python train.py --num_key_value_heads=3 --hidden_act="silu" --attn_scale=0.125 --bias="none" --init="normal" --beta1=0.9 --weight_decay=0.016 --lr_head=0.00385 --schedule="wsd" --decay_fraction=1.0 --final_lr_fraction=0.0 --max_seq_len=768
Each number is 128 + 32 x the weight over its row's rms, rounded and kept within 0 to 255. Layers, rows and columns count from 0. Numbers have three digits each. The size before them is the row's rms in percent of the matrix's.

# layer 4 MLP up, 3072x768, rms 0.0829, rows 1684-1824, columns 48-95
086:125137127193124143151128065170089147135185134156120132117087097095158107120106139157086126094128115175080117060160109118133141224133105105087136
108:149111141128140136146139110092118140139117153119110094140150147135193135128068143193187133096107123119126180073152173082121178124161083131059102
093:150111139133108125102127130110160065122102082111138123092104085102126097130162076085197090164143186101161135216134117163084128132157183145125188
108:110089195126160097111157096131140186135142176099196179111117130138077137145192146142053123102118066099139176122119153094139126097110093151076141
105:217156137132126141131062166107123137132173216088128153125130187179146098137117140145131136109175161029177119199130138166114065134169121098122094
118:095102198068046122171092072134161125136093119074155080137119143116094166185122161127105077134151172137128066096151167105153131096158125152046121
105:165112124147126117117134154133093175167090112108164128119143191129138068192074179146116156109192122193083179129096111084144154125203131129098119
092:144083100148179198093187156161128106084099184148137191144111119133131158095190164106128128086157109165139066125095079147193145123112117120129175
102:135116095161144120116184119143192090156173156178124163094157123117139133121101138110127113151119106119150081106101101116097183144101144072127105
115:116068190112096107109172094116091149112142157113123143150118107141068105137099138109167162130107159172093079115138105114088118170179154140106092
094:162131106098134164109196098148093183131126073130076061119166067076176109086091143110166155171105103174065112171224085157134134088121063160113169
105:115042151138184141134124096105132099160118152124095084132111167093133130117078049140135084104172134159120113147139164097112086128155146066157145
090:123183148117160167091127109099109138189131121168115102156097144070080172136200138132173168174102129120111151077118154115144152086100141162157142
084:120150127155155189128116177155093145164095137116105115149087073109095150131086133048154133163144138184082111112147073148128106134126136127107119
099:170114148143101087179159081116116111126089120139130165071083125126105166184132139124164095085200135097168150145130155094071061176097157116071156
098:125089097112165135135138148081127153110099182117118127163084069117181101126098077066153180142157073151124140155138109097081113139184075142124114
105:131110123170124138117137123095145032155151120119115138108161142187118146140109193119146150098116135185087121089136177139138121105095175132146122
100:141164149122146148134130112125115071113152144120126154131129122113167126098122123146132164134120120176139172124126128126126166127050169078129083
101:138165057171177112084190148175151114103087134106127153086149119082101123161196149154130090105137157098130087113078132098152102115133122168144111
103:074076086096154139127187093136112097086109144150127071127078165115062125120120166148114082095091113109126113118138113116183114184103118167096211
116:145102070123086128162099152102175123148121156131157146091119112114140191104089109123111096131158106082155142039131101095109129095162161124147109
114:094157155184133116092154114131186120136137152109097148115142061120096131087123112087116112198180114115107085124107160152135133159143161159120101
112:037144155108140086057099102145173102175118146120071130116058186099149086115193070057089130105106126149139142076060108138144144163140126109167176
099:128130075147189133167188213114049100139127177153187056114107136134121120146129169152150147106085141166142105127105112068174153149136137139111146
115:064100117105156171145078140117188145123071128198147103156153150133111162174124136040151136085113133146155075108114105084118115105068141177114158
127:163112097137178118100164090122136113155089142095080138154144163108115163130118170087137103140115145142131194163093148162126094122114185153239094
115:056193162151153136134119155126122080136149166098099129144126122139106128118153165145114120168129158146167122152139190134121136201127101110152127
087:143155145110120150167099154142109066158094115171147137161142131156116109159108161151121132107181084255097117127143101167102115130111144123095132
092:113143073064148173142157150137081185132136123079189084113139082121151100116136144124202083128085160115137131105104132121154185128176132139159137
103:130183162155125131111089180140108076180141139149199130163122115142092141086162118105159150080070118084127128172142140124122095150204065134157125
104:147140074093075094172122130090174183165128149094085135148092132072121165108128249094101076166134094117162122182065110150064096167139084150127088
120:107120184128119057135122176139130181148125067178161113095112136044123104142053126135094184116122133117120133174127146090139118191095127152057120
100:102105148119094091099123120036215088117153095155086131084092170114099101155133084103085225156069188128077125108135135175164100127166110170108129
085:121159129109109133113118126122090137152164115195131144122158140199142154146104187130166117114086168129163131100155142175132130087125071158114110
101:105105144128106112105129107076135109119105140140120146193140048189149166144162144148180103099133151072181099127130105146140116134090133106141181
087:084116176145121112065131107107117134106123130131139126167165145126130097088118151104152144122159093105093126122142078178139120119141125172052132
083:083103113129145118046120138092127117103147165139120150158103142061133118149165131126141110185071093170098169169131111190117116107106132115139139
081:071120132165107124108164101153086181119132117151114162157173056187152113127096145094107209105120140162129087151167113117118107186162157083115082
112:130130111122161126144153169160133145106200110150050137093122124094129141145099093085188154129137055179051172167115118086079124115163116108127152
099:153113148161129129120121180135157151150129103153175162062164084145090162133071149172148118156117100157128074162141077104164150110088087178139115
094:089121131134157109126143124116124114197107090142115119199137136118123078123113118126145105112042124179131092111094168157127145071072138159193124
097:127162114138091157056170118175109121117075142196177182146101114070146159120101168093152099066171082100121142138108166151074093129116104151109079
125:144100115103093078075117154071115042135113113130140140136081077119141103121064132080159087092096079139108156135090061142127110108080173150125065
098:108132127163126177134135156123170136181161146135102164093183140128088166231090142100150091115126118126132053129082087171105143205086093146108151
105:088110078091192083168084215069093190131154074142119124193100102056111120066140167107093128066101163117137036143145114097135059116158118137102112
133:143111092102093194116111138123128169135155145112101104255212093104122153133090107139098107159124147165096106114145154096127107190126102095121093
105:135116128093160161090132126066118065134196135171097175181100090125155158131084095121085055134168189192122127081116125151119137088159174168143122
097:176138169142167099189110097090161126127208151160089155155146091105148099159148132092137090052157120111194175120135106072150119120126107170104142
080:108115131122134120124130100173177179117089155099104127132097183143122118089162151151122144078153179138166107120143139036075115116146089117122163
128:133100135146066132186158163044138103097120103181100104114093173104163090129131131152107102157131109121140120141188149163137115123143117149105084
105:122105147196110141077174193145143124168128178168148153184139171066124186130119157154119124074087066150137160146125169133152149119110163130139143
102:161047163137168153101096157112164113081143147167176172135109160132098132119099078111156093177074081186138131136138127181116131104147140123126113
077:068095107097160098128186083155090095179183113117113125080145123137181077190138123171148136084122159077112125117068130116155104139066117086150144
100:125168128142088108125139152129140127197118110069104154193093180092154107165147070117122142159139137169173125100160080102099161150147139110055100
067:172160062098121169133121134118084101061148197130050102132139124120115118144113190091156129165172138115199106112178193121110095064095083132120090
095:145105088126105156124066137118094132138169187103068196066180113074162152099141123137092077108156109180151145134122150133144147129143107148095119
101:163119132094111131091178100129094136090117116135174142132125146131194116095113172114166114147106152112144165161144120173118165120174148137140100
083:111112137140213112081150167108140196129116097114087155083111088112167113134128187159053114165103163143141142194142094066123136165158091120130071
093:115154130178117135147100099146162102127086122107103154107055135164160133108095065065125150153101107143105144096089164114130150127145149079143121
087:157130107166145105101051145113093101124124149102078080131102124089137063058116075139087081112154150153118115165105133138143124108099114106119089
102:186152149112068149155099147142112156115155127132140090140148120083159131151087132110091150080108059147169184109166083069125054184074149117090142
108:098130178076125130125110127143138102119121101165160142150124119154150129165166057113144118141139100140116054122134043193123146145110140071159142
100:173123103089142161122102104098128156136076169185113082138156130093046117110108150057103114123098119132136135149141140137089133140206144097135096
093:163137197174138131133108194119141174143173117159144147109110138096010104159156164121077101106151157151129142153105129153119137148084198129043155
102:098169141131156128154142157107101120104194137100136133132154102110131164154096172136190085156146158132135103088133135156076123095130118171098153
086:090083123154113081114094120134125115149175174118174143136162154175099117170143156114116130109118154070101106117146154123161091124138085112083152
108:116150158152093152139097119136115189135137111152126164121043081089164115103142145102115153124178152054117164090118134086117155070158126148139095
104:097140163124112122129145143117125104144129150147135078097154109107143172146135131126136116197134086136133107141143134142098135148168129144106100
084:100106067155144116140203169096097140122118119179103092132122141105127138145142104149198124179173142149168132174053088154106123078139124174125115
104:091128099162138140125203149145104140162123090092110123023152120175117120129133093110115113156106101102135126054099152097120105155182158115149145
110:135156087101121163110097161077115100164093194097151124197088168132113153130126149097161127122164118095100109168146164193067101143152192185161148
089:132137147103164140160177108143156203122167143116099132173201161178113175105185105125139183121067149141176127114140103189143089153121092077195161
104:116130185068101119164110154137161158082133123164091149103116097141161096088091109119160165142028106143086139091134097105067195141124138047086128
104:069098124138127168102153115100129091139137132104162099096137161185152110108154109154121072147173115106099145100136129155162104176124141080111092
095:080144155125133144107116153076158114144124174136159154096149133178150135141100044151102099127128135117149087182159148071040131116119064068145134
104:122064097162105115112144180121146129131157105175140109146196101147120137127155077185137138161191206079114108118122185154128172132108132168098159
083:146086075122094102104107148179136138116124166146161169108150125142117155080134102087156146156167108126181140168095115118116079182171093069120135
088:126084141077143092146083140191108030130154116159140131177152126137169120107146157137087075132153130121112131130096167092159171181117125153108146
092:101116117100118108101151110128097114089117146121081147127143099098161118110108139142112212175130100139126172109095118098159097122126114127118101
087:120132132117184141121104113156102169151147144160111179115095063146123142111165185087073083091172076131150183154099143105087150138167085092055150
112:128099162129196107121108159154079116080150164110133181187152164136129106100183193125149130135187153068097162155064101133123122102129144095095111
106:123113167155138148145141137097166200167140204152144146168124155136156149089175147160096086149100168144112116187092132157145095098160126137098131
134:174159142042114109076124124120128081104121135143150112113119155080110125083063115123105119115093104117103092192154124167089078140121146128115123
082:086150158087097118137125143112112086159163164111061117158185084128186141135111158123181101103063077099097151099120091083147098113113119106139141
099:178191136147070121138142124153120159084220142159100130099161162139134143141140069138125126106093189097135131113086116168125106137106136158124167
100:075120111180136064124076119084157117181134092077186088120117111084093146108128129134152120089082122126142098129147115130095097196172089096128095
097:150186169158185167152205128119143101125141135103078146149119148118114130198151130120134057072143079130120086106107080183088050123108109132111146
120:102149161151165132117105174154140154121132121119123122084121177073132123134149099105138110144135105137128121167162121136188196183051147182084161
097:140120166104144081125189113089108168096110159188102175148155131153186169121078101100127121031116178144106160164118100125120157121143117090119119
077:139123087145139084136179148135147125102090160138171090146128150107146080113086124124128140111150142139121093084136112117148086223113119124111122
096:108076149198148104170185138149118147139162076083129167107133130044122114097109097165070086159201054111125101084083119141124124128081122097129100
118:154150152141135161094197134098128043090125108137147119089098134107140110124154110122136117124132103146146137110096072130159142152160154147126152
083:145144129115083105192130148117146165136142156139109149131100183125160098106153103094106166082160141134113144161144117121067129145106133061133081
102:113112163088155111100122153146103148168138096113117139095087152117138154120113149112063117097086126125115120166163120159084056107163070120124143
112:131135169073153114105089076113153166095097120139117209162158098140157107092135137153139120073151134141141068144069098133120128116136118118122121
080:142110114122155183166162147099120096074125096166134139080135186067092068117132135068216165120050157147127116147105099140120142080041172119119153
109:149104122072098140107146138150131107107100156066134152173174122121095156106068174189114103103109110150134179103147193127085150111131174147121081
092:112141097094096162118135078123158099132114115161183129148131128144138123144166125125212050161086203153108138080125082144125139128123172082119151
081:107096053127099131145086122122127118168142089174154165159157143104128171146164152148146140150159096107090117104145180095123194154136091115126136
065:180123146208136116091135184145142143075071157190180183114112087135129067237159100164082114108141209154128122110143157182117134123115117139144174
109:105090091183096120115191089086188098163143098104119125064114091082131195121084192102162139107108152121127070129139187073167127117132157105145136
093:140144124084133179139131146154071136119120059167151134109082140212095127103232163117089146212195138128104075115115127155099104145139137065094117
115:170120144113160197143167102103125134137197148108106124127137156104179124119112106105154139130065072128138067151142096141142141133156179092126090
101:166168119162088173065112094117104088129144122185096160155106071145052104127143149125110095153136166143101111135140083120153165138120157153168109
095:133090119151103152175089102107124123206149146177154095123061124148157093122107133138119079073126158173157119173107118150121084138175130121160150
076:174095149102097174121179143179109109092201130097129166194151064108138090149129105093142145111218155163131069120077102153097127121129127092138101
093:173106167062184143152119122035146131150144144111115202132080083108122115117160129135078138149121114152134064091159156141145129114168078112177106
080:138131100115138190121086174077165131158166132128173198158170109094127160196144118149108122108164104112094099121121072154074091077138148142073146
078:198154102128152069138161154178128164166132137136051092139138200168193103156075119100088160114123116096124088132183098105135144143048095104170122
112:116122110097159107100107130162212100102165168148100100137131119173124159154166160175088149148094141132135152127197114123094129166096197117124147
101:138179070146157143111091134105110164176156105136104083189114119115169116125126134192092152170139103141090111128126088123117092129110098162132135
090:159126100156118185170127106167191124191208114160106152150104128161195202073079141151177104040123126186114132128132162086072158117149150135154076
107:103153170143052174069149112137151129156119145096071138078125140119107136079157145131100099111162152154130118109218076145181143154110114192103194
111:150119183150069148095122158159125134125110165114153169158113176050116093085080119142105160150159140165143073140144107113102126130101121110136113
108:165131117090202135111144164190120125178133124093141105080140164153136091086112203163175101108128143147108145099172128105154150085144102122153175
102:106137170055142180097130093122173146103194118180096188101165109095121108143165127170165130135159076070141124195119114102094157145126141153169139
099:152122140101148162108199085138103160130111113094089147138134132115142134097132142099120119178195098083066119152176084088083092156128161142147084
093:169162223206217126132171109145174178114145146121160063136162084074184145124131121094217099105137151132142087138111139166165134088201139111106177
103:115185151128141122109081192129107108066103148180087154174108182142195132088097115079114142107082137139145169150145153099144123113096155093126091
101:169141146104145111140096170145092131109144143117148135090106154180142133126117086114136155083126134132128146152146091122161119088168064076117119
096:179139131171103113180172142106187085149154101146044135148167145084118164140118129132117129115132142093134134135091097119086108163121144160148116
100:083103110111113120076115053074091185127155188111127059189157147146120087119147145142142141156209111136159127145133180137138114127157132110149104
092:133136108096143143123126191150103121144146180165146087139130112122175163106152100094172121088132082127173097133102163114172156127155126143078099
109:085115137099099133130175144158147117112158124096070084173123213170119130078044138168170170146135129138173087101134145111132104111130168159118148
116:131125115115150139137094068153145153091182144113183105136106156151151051161126063125138155107138133149146143145147117129085108146165165131132162
082:157098148131093106139135144151061175147141168150145145128132116132058110138076097133144138127138100095176146109128060170084106102104095108128122
086:204114162213127075147060145062162146180162185158180125090087078137158062092111153181126114126071115079173135102139103093116185074174119213168147
081:148122127067131127096126140142119098108115113151122101136131107129110154147132145096097106125127102109125126128105067136110069150118164143166077
073:096142147158126144171172152157112159136163125112141157083103139097133131146148139140159061060186151168147120158097172131141107119110117098065101
092:137102135177159167123167161134125167060152152138200126145125120116110135122087123142140092119097105138171121187093078044103104101093147099138146
108:137168158133116168148148125118109111111142119123063171127168141131201129152154155151195131139102117136107155124105153120158167152112133121096138
103:197124113166122147156117071097124162122113096164118123080107151104125104114140086145179101084107139117152120147108162088139113113128175091117107
091:143158123111135091088141193135087130133161081158161080159153114110117170137157081120164113117123176137085076141087112143112103168104059118133111
099:175089115109118143120140109067144091145110107142121135167152181134060084138116150232090140119122038146134153117086147151159109110118088155138061
103:133142122103111096113130173181170155091144092084095123107187198091132163094099138149160121204182125136044122179189153112107064160137116157092126
099:133128110069120127082126096135129124237091141102095123127190127175040118181130143164141164166138153101165147070158102046131152143074141116131163
125:103108139155169103137135056102141130109153120119184115164153182115123098217060134091114111141125158126089155130096142137170138082114147180165121
105:079153124145164168132121091147120121108135118101081101075210112139134116116104112125070157114081121091121120118175137114114065107125136133143167
103:151124154056128116123143105148056184103118098164087145117179149149144135126198101129127116141167084157133056162122162084176186122132128115131087
090:143122114150100133117169133094112143084109095122142092133106091110119124098145142156149107153121151185193103108092077079073145144127131151141115
095:191132131127143098107071086141152073133160055167120142083131150162165074173144116096139103141125109154174097096132147135166176076165169135145100
# layer 4 MLP down (transposed), 3072x768, rms 0.0227, rows 1684-1824, columns 48-95
092:112124138054181081094125192135076148033172113129178123167114140071105091157120134114175101206161125092146134146112171140125152047095133185094102
103:089133112135100101131085114133101158152129085158124112097079133093072125139163141089100096132184125172088107160126071126165081158119146148174128
100:178104144149104159161155139159081162149156118137080159132187154090139084108201164160085068124118065171114117130096154113123143158067160093135051
104:166149077115105145169138114160084038127117162146077097128114182142134114085117091100162094160160115122120095134113122091095148115093118119163094
106:146173179164088152107159091151121115157165085137158097152132109111130106155126108094100118179137079161127163138115100057108145071144120165093220
108:137183093133110117137153155185094110193097130066133130127100126158136141119154123143065146111163078131084138132108058117191165149156150091116110
107:138131115132124139126145163134133131142178058128144132081138153142102166114137130094173089115106137130179146108166131164117090102094104156103075
093:146117181100060146138100118075136115173190042083133111123181146140166124139063113114146124194133101102156109116176111126150148166139103160158102
104:118134103124158169106097155161130124132225169126155111160114130171165124151093088138110128090101143110105187153136149141196115133124117109118091
114:145144128118160164105185148155139108090135111160131135162162164154114107128173141204110159160157187135137099087112141180097107143115101073124201
099:096141101188083130086106171131171170128117133106165107157120156207133173164162099147129161133155134134127169162098127157137149202088090092132125
100:136197113116111158088141180159145155062118137160169142142142135170119127138136154138075174171125104153131136090092062097139163134117105199083166
091:163085096111115126115127127152170146124148124116140097152155090124150069127111169169125085089149102136125077119128174156134131139155104121100113
086:188087120107128098140199135150129109078122102101111152135113110110114068104105152145096159101170146069141166178138177114121157127120108126169116
100:148141140089137092089114134160124124073141163135105041203131132093131054119157145083084170181117131108090102107136156114134117086170082163131098
096:148164104121118119174158107146138105123127145137153142091172184108072151113163141181118064153106139099164108098117152157200118142105115096101165
107:128189130145172100118131084116124158098098090064121144113140130104175099081244108126092102150130157135116119121127077146126136166127100145156074
105:076134123205101138177131184137158146072072119126137091125111136127122135125161120090125174154150127150088159110140119077150142155176146127198095
104:129143164099105123179116118097103097127134086104166097089073166158151180172094135103117084173121116127157125139139161184138167130126100105126127
105:131109133135121108072083124133185128169133080110110155102107082104105119127165078140157163156198157140139130132094111119101114086130165120160038
113:139140224141160167184119101139119107068176100120093178113141126156098149120170170148112108143088121135142162199148154159106076134121195111120102
118:122141120120113162148176203151113144176207138159157129093152135137095108169150132146105095107115109122142143161139118095132099117128154128112115
113:200143112190105131121127180123092158070104148119129106167169073102117140122109162166157112138146081096114109171162123195106142106151147166118117
097:158143171086074130119074107096155177158104093102073164111098123194082140088153121184188179129163124052133128105135116168102110086115157126118084
114:084162143142040131120124126123066120164155113136151130221088134155118148138114138133109150164164138126117152098099112150144129112157125077137156
120:131167168145068135176155189124109126108150153130174126154139090103173085086081098120136140132136103107125078116163162113158147106113090098070135
113:130046130141139138176119121122120157121114094156163080115101139191171124094116144122192129143080138126109174140119139105087101064111154165093122
089:101109129126102095087163119140123153125144130120178118177180096139119123150127136110124079141116095095170103114105144105133198146061163066158121
094:107073140118107097077102132173147126174128154188091188103145168154084187147170115131119137156146126123106105096176091111070113109131102078119141
105:114087071114062148132205084105167155131088145098102096094074123142188161144135124136129133148095188147098128057151080079086135141050152101118149
103:129166186167172134104206165137113083113093130105147107141167118162152142159160086188131139167104159118121149101125126107175157100071129149165218
114:159118145175177177077119027138113085114173170108108167152152159146172156133042131113145118145140150136139096114125124122072157141160146104096147
101:163152119139140135119077142140059137110117141081191135176187062162129134129162111165137110124171093078138187098123131150084108096172187156146139
085:145147133148141106126125134170167144171143127088122130090133071098104154131194121203073134151121076097097104130152099113105102139128211118138109
100:172055099112092148124173140148139157187140162153190125090128174064145073164080130152190162043170144170068113106150138088106149088185142138073117
088:164136070113133167232145167140196180117133110141109134088083123125116199162156130126109149131112149153146167110104211066112176098118101069142097
080:164159092093095142156184146119133160133122140106067120079132135138126147119122143127147131102159126058198119135132180156103158185143162096136140
083:189108129100140100118147106099176108128140125147105120095146134063077187129136156097183117130126120084118187093068125194145132079098103115162143
101:127084161123064156084088160118114147166115174108222045162093118081094092157134151144063103117143108096154103129181096158165080139131119108132121
098:149172140115084128126138092083125143155160146092140106132114157107139114148141177089065118125116135176152124140117106131147100143117118110146141
090:183121096130049131151168121145133112101164106115126157079109131113149136175088147140114145099200121089126138152149107072140167161155108075022097
094:169086160103181119178100123111147129134141171102203188111170067138117129114118121117109153141106182151082149161149099080174127145091138102114175
125:102154099108184144182112156142086160178100088111136138116124172167111106096136116173146190160108194161172125094121185083158045160102099171172220
095:117097139115145073156084144154072093113051165160099125131080157145126117087176131115138149136074128163134087133171160118125165047145160114142129
104:238045127128117201147178043150149087097200215147134116115097118191187141165129102140118128148118110176152192103128131157116099122103145088057102
128:093150194133109114105149164105132121101137168138067127067134147104149134104165105174154106130112168113153179137132097177164148056132132169125118
102:157054041132097078195152091173162134134153171178132081090104138133048191145130087150118103108110109129157102124140110150139090147107136109175134
096:085127132135082152134104159161163137116083101099155100090077149179140150153080111165121140195082153087138143136131104132102138142124150101085120
081:123120117130185122103120144082142116180102157116118111153170088102068148178116138083102126154107107181080148106143160176178142154137179101103106
128:126071129126083085098123082086109107171126096112123090182098192133131096102181103160102127185104120084116175165121130139082115098098143144113157
100:152151134074142142154099100158092152128173130070076102119167096155135113148147212125131130131158158107095048068138117110185065143098135160099111
101:127118122102122088188075116099166150109122120100173113112138108101125121175152185148113125098215087119156154139093111123164163132080118135116149
078:186106155103121151101104168110186153075029160150137154130105118140109151091092164106099117133132127148185078091146113106112201127160140174087130
103:103105103121172160148115143119092160130186168117102108121163128094159152131093145139142070115112128084133175144116136188124127149103204138171169
068:067120171155149107184113110150135192159114074125181109133132140100120157133173139186093173112130147133101119143108128134138091122147172127108185
091:136139176110140138137124119181134117121093097154147098140085098191101137098103126099126105131133159116090123107147060089119063131137067126169138
107:104156140148170118132114192133133188101139131125169144120146114127139146088143019077128078118112109212115175107123143150136106169110103143132158
087:111136137095103103145103147117163102119226126111119139138133201115073088121102084105144158148107122100128142078133104139052119080083154114147098
090:141093124084145159158118137135076126106161188152116147134155157107167153192090130103103095146113094189138079153172091122191144105104141104144145
089:193193126093119126157198110172158077104061145152157122180168126132153169199093171119201125136086118088112147090164093094091111107151102107200103
107:071131140095172161130125105130153098121082138103075113093127092202116135072179127102196077110165129118166118163112162149145148156164156188141108
107:165182163156142119137128124154131120105170099140171102080121100135146148095118169159112199108172144134138127110176163082078146081143109158107148
098:147176149131128070105158134150103153182069076070108079123140116154175134137176164150181175166123134111069097063118129110134089118139111155131135
097:134062177069105141141107117176086057096139110096115136133131158136175157124125084114176138119122105164152104087137101137119182041153127158191181
101:118146158054080153123092093126152101137114180138132147120121111069107116169168092072126129089122102128132124186166153111133130179137126140117145
085:174156143059177154110141180145183114111090111128130117183144114049129116127174112126097120127123073090122131146091110171148128132085102158152129
106:176177138170183112087128072159092141123092105148136107162132167140150155153108073147179134151166110109123085166142111145139109095068139083127206
103:161136039128142131121163107117086181107123071107144175163095111117088131152181162125127116142086132163167120063148135123107026148150127105117116
084:148194180075108118117108117141129172118145124130147157152090129168137107103101150146107079102093122107141094110125114089192083181141114091112119
102:140106142097130111125075079118150160090123169157184098130150113121167139168161112154109095137185194176126091209150129057090144135103151146153087
111:088107130127109071074162105092116162131146105109115071129173109105104139141128140133095163163131195135121101146097063145229108117142095062097145
089:150082107106049111127123161103127083120053109112076107094084097105154069105116116108109177064163160131102145124132191131080122125146113166051163
105:131179078215141136131137138111165093122172133088230132121152161121212135136153154143093085176171136135163122136147134116118080149178137170166167
100:167103140097147123181092128152118134116170082141084159137143113113149134151122095120104121147072114143157132173099130126162100130117090141176105
095:187138135129141101159149110056187130135101106148126150129157110083130087129160107143154169084153142139139160085139152112143138109097111144084122
105:094156091104189124069084109123129186131074175111088154143102144103113191157096148111125102161154116167175134125140070083135126102115121113182112
085:194113186117097102155176146111089117152087069101052098096120093113100117137134143178124131123150133122098157110132166211079089117110121132109140
088:077126144159155181068116119108163146118072121062107190150100213152114119168182115110170102163110092156163128163113117120123126104119102115123137
089:121142111146128125145104140116163134102134123169114138092122158155114168136151061121124095114139161105144125120198157126091153191080133148199169
088:082132220101086111111140171166133137130164103157154081164139134122120134186122111110164134125105159190084073102133140124118120154112174136202112
110:133128080131149152131120085107178096205116111152087089097118099120158130061079077121169165184112087161137107102137157095110129108081113156191155
108:120187150088099098028084154146102151091123118121166125089124122148132078183162127163130201050103128144155146045162124209108125146148144116132132
138:156116128154163134159098153170096145107067117104165138107136171163179140104161147142156123187110101150152213121141141145089090079109107155139166
077:135125143183145213119108162170154164130121093123142115098187152139127072126087077094085149137155174161147112122080171151110148139135110118097147
099:084083113139171204148046139174151122216079140120106124160124132149148132203121194105175087130142125126167156122099169116107111139130156160112075
101:125124122144146173142081136114135136102208157148113204107128127167088102164080139102133132095177046152130120180138102140183220078081165207122099
101:129089127160128096106112181132108175122132174168133111119110106133156183143111177114116168137154137151097129190136092095136172103146191113182168
113:085111087132141151125111160128138121160131172097161089109152079156146105131097142212154145070063121178150234085120149133088172113146104087166183
097:101127115124090129142037155135069100108118141111124092084155126123117176114124117150141169163077100060067129178116082063099148119153084161148094
081:178155193159135139092092121116175126125178099123076162136169122145140165176133123111173090084112116108106183159121180135105167084119133140108180
093:192148132065117126176137101153121103141146127157138093139124082165135160130142140126195173130060155129167190129112118107118095191217183191166114
111:143071092095112087171105135131156168123139139131130103152074147181129136174129179128157137151148157101109136163131152200086173139099122121141126
081:148067034131124179110106146131151147165139160121159131117155086079113167149118078120144086188091110144128156107094098123173155104169148141128213
099:086124137129167102121108086140187151080175148189091094128113184178133102085172120159141139169168178129142149089082198101100157116136127135152115
114:122084142160141144131131168159153127122142107106118124113164152183140123194123135108120116151166139168184136145162111113111130154097135103090122
085:099152185107080068091094097160092146119168122109090164176064109169122149122176130113136127140160127123133132049150133122059197074139154115075132
113:170115084186101163158152126086181146107130093111102152129111098083151095145099169088198084142156132159144144155047065098119129186139121128094100
096:143118163198109111128176151109123156098147146082066123083128104108067144143121125110087175098153137083173063117104145105124140116132146135145112
078:149149155135131116152138137152135110117154100122130146135125106132109133122097124101152137170147141188093115160122077144141019104130138136113127
064:115100115090176144111129066136167100165159144127122106172119170107132151042113127145150131108130110196198122182100118092139161184143121095139139
109:112168127092124144126123130105140177102156141121105102193128173124055051143125120153090126152132078147095150132042087142122159123123122128144088
096:109142137163136123139116129119158162076105089132152173100176127082140178143077155092175096098068141091164145137106156096183109140128122146117102
123:104113130148080116124154138127175165150116141141108214150088115133111107115176153160110157121150149057137166106148129177179111129091160135115103
100:109121132116182183137138142114128138122066133132144099153132172129172158106139101092146166103183159035139125142131172096083113150110115090110133
097:145147140148157100103167088153164088105105120063157148114193145119104172063179121094069153152144139084120158131144102144083118102114112098082085
077:126161091192140101151115112103127161145100173168170134072135203120097153106099108158085117160069145105132173128136187091132111135125124154119199
092:079126079125104114091193139199137194117124157141148109082152109126147149108100097171090129150132134149115173085082119112181142150106145103056085
078:103133120157133092120198144172124119131120115083086089079118179079161138099147146099151156153125156093149121124090168117140144119140155111144126
075:073109153165154121128124127091130101075147111078137112087034114121089146114177092132120170119159137194154136157121134112136148124160140135088107
111:150144116138153119154110152149052126165095114091168151161103150045121115110089107076133121118197178167086128112073165118165083131143085151092103
100:133155151070125119101162139226147076092110104129121139079150162192112130110110152068150136102158205138138132127103125117181167143176154034060093
091:087089145109120063107063157075093106116083147147189128174133126070126078189181091120137139124091148055116092127115118169126149124123134110160154
105:137122147099170092137146148143065155075160145172120162201144131097101155155142161144082144202112095115136140135144178076106089127156101054166090
112:099149084100142110187183145144120111209205119093162171113132085126172098133144108131159147090108172134093108158050144161190139140103130046107055
109:146126135224029117160161130157114084121191104159122105130118134121137151215161102105081137151138114109171147183114098152154111180160139141092079
099:174112137116145083145104097142077110139111094125118073137129179150116097115178108104086115107105180179098132115168163136149121108119103078110109
106:107134121141165139154131130092140118113069188158125070150144106124093226135156094127184159113185086092158111126092162124192176092158096174153062
089:107057093099092153121142153094101121157120114168097168099100170150147109100131109155080152196100120111129117127119139076103104127124106142123102
101:129099126136094167148160096086156111183136125114150135095135085084024118173142120193132136119155124113100093146134133053114144160197122157133168
110:085134130169123132132085109095108109148144127156044096119170156087086153119094173174096107165138151114133127183102147143153155142128147101139119
096:139149129073130086102134102123124191138107092121184137115125103146154103103145113110123120154162153160107105151183201116128085127127101091114096
097:179107104145133145153165186185153070093107125152150116080099086153180146150117178186171133099093125111105150134103102073114143127118127084132159
091:135161117144143085130160055134115156089155116082185162130103176171089071123023119178085100168142148076112167108115108160095094134097097156147137
104:123136075124156114094127123152083125119152131143177156118075087034119118165112118147168156129080124125112187102112131109165153226035110132162097
124:150119098139139140154124076117080190179148133116140113167131099153173117116194155160102127093115129162113169198096138096152107150136112164137098
079:122111072150113140122133129118118109101169127158108090083139145192126086164188137111079099158109080135101116116103156122188134149134173167133188
088:105118118063081106120149100174114117095096125101105135122118129127131135171134128111158150128141134162087135119157159146210093188199110082147100
079:126095117148148161177099124125086163163113125141117103094096137125085121133099147169173103096128126098126102097140153110118125073126082144136134
074:124127143132151139064117165156121175107095092084079121178105100138173096137127082115141141135167060065060158158141113121116107091175160155103137
087:093132151082119088155130122129103169213179141121096151146125132113162090138177076126109110101160122137095171111140140093212178125141094123107162
105:114136176127157105115077123141108091160085207129149136143096162129116149097094111127145133153165161133130169121147124154077109073075165136113062
100:118148157101159182123141132209114073149133145116114114150135141116161146136118145094058121160158153127125155117127113182112164133079076147150163
091:096132140194142143123154084084184116141125101129172103140113116144103139104128133136139170113179062112217106138189161166129140105117132181109116
101:080137168087170093114133153139074155150166183078148106163187073129166140092120101079196124106139172121119196153161100136181091222133114090140140
102:178132075118106161129072113057126143188069137165170158118129103142091096166148102117115142103062118193179091128100099110161138090089120128137116
099:115126161146127162133138116132104113080110113137103146125107184071157126111110141053071130132145145132070134155123156194135125151135109107175120
120:113130166187094182131134191144095117155123116132082129114205169178153153119191119123137149130137085097189116155158088096115167127102108120123083
104:132114106064140133140132145092110122147083087120189151092125101085148161148099174111141107121110131123164126177163103099136114173157102126114117
103:127136102160085138102122135111181081142081146057152123102075145107059121149114167087171152136094103165145177182107150148139115145182090147102126
092:116173231143168166188103122165104097183159185123143131149098123112155123147089090119124151138155107106076150132184166158150176154143106132117177
096:149166121161166163101110129104097122147101135123151158108114101115172171114170129173166112241129065115126156124149107135115110132131159127095155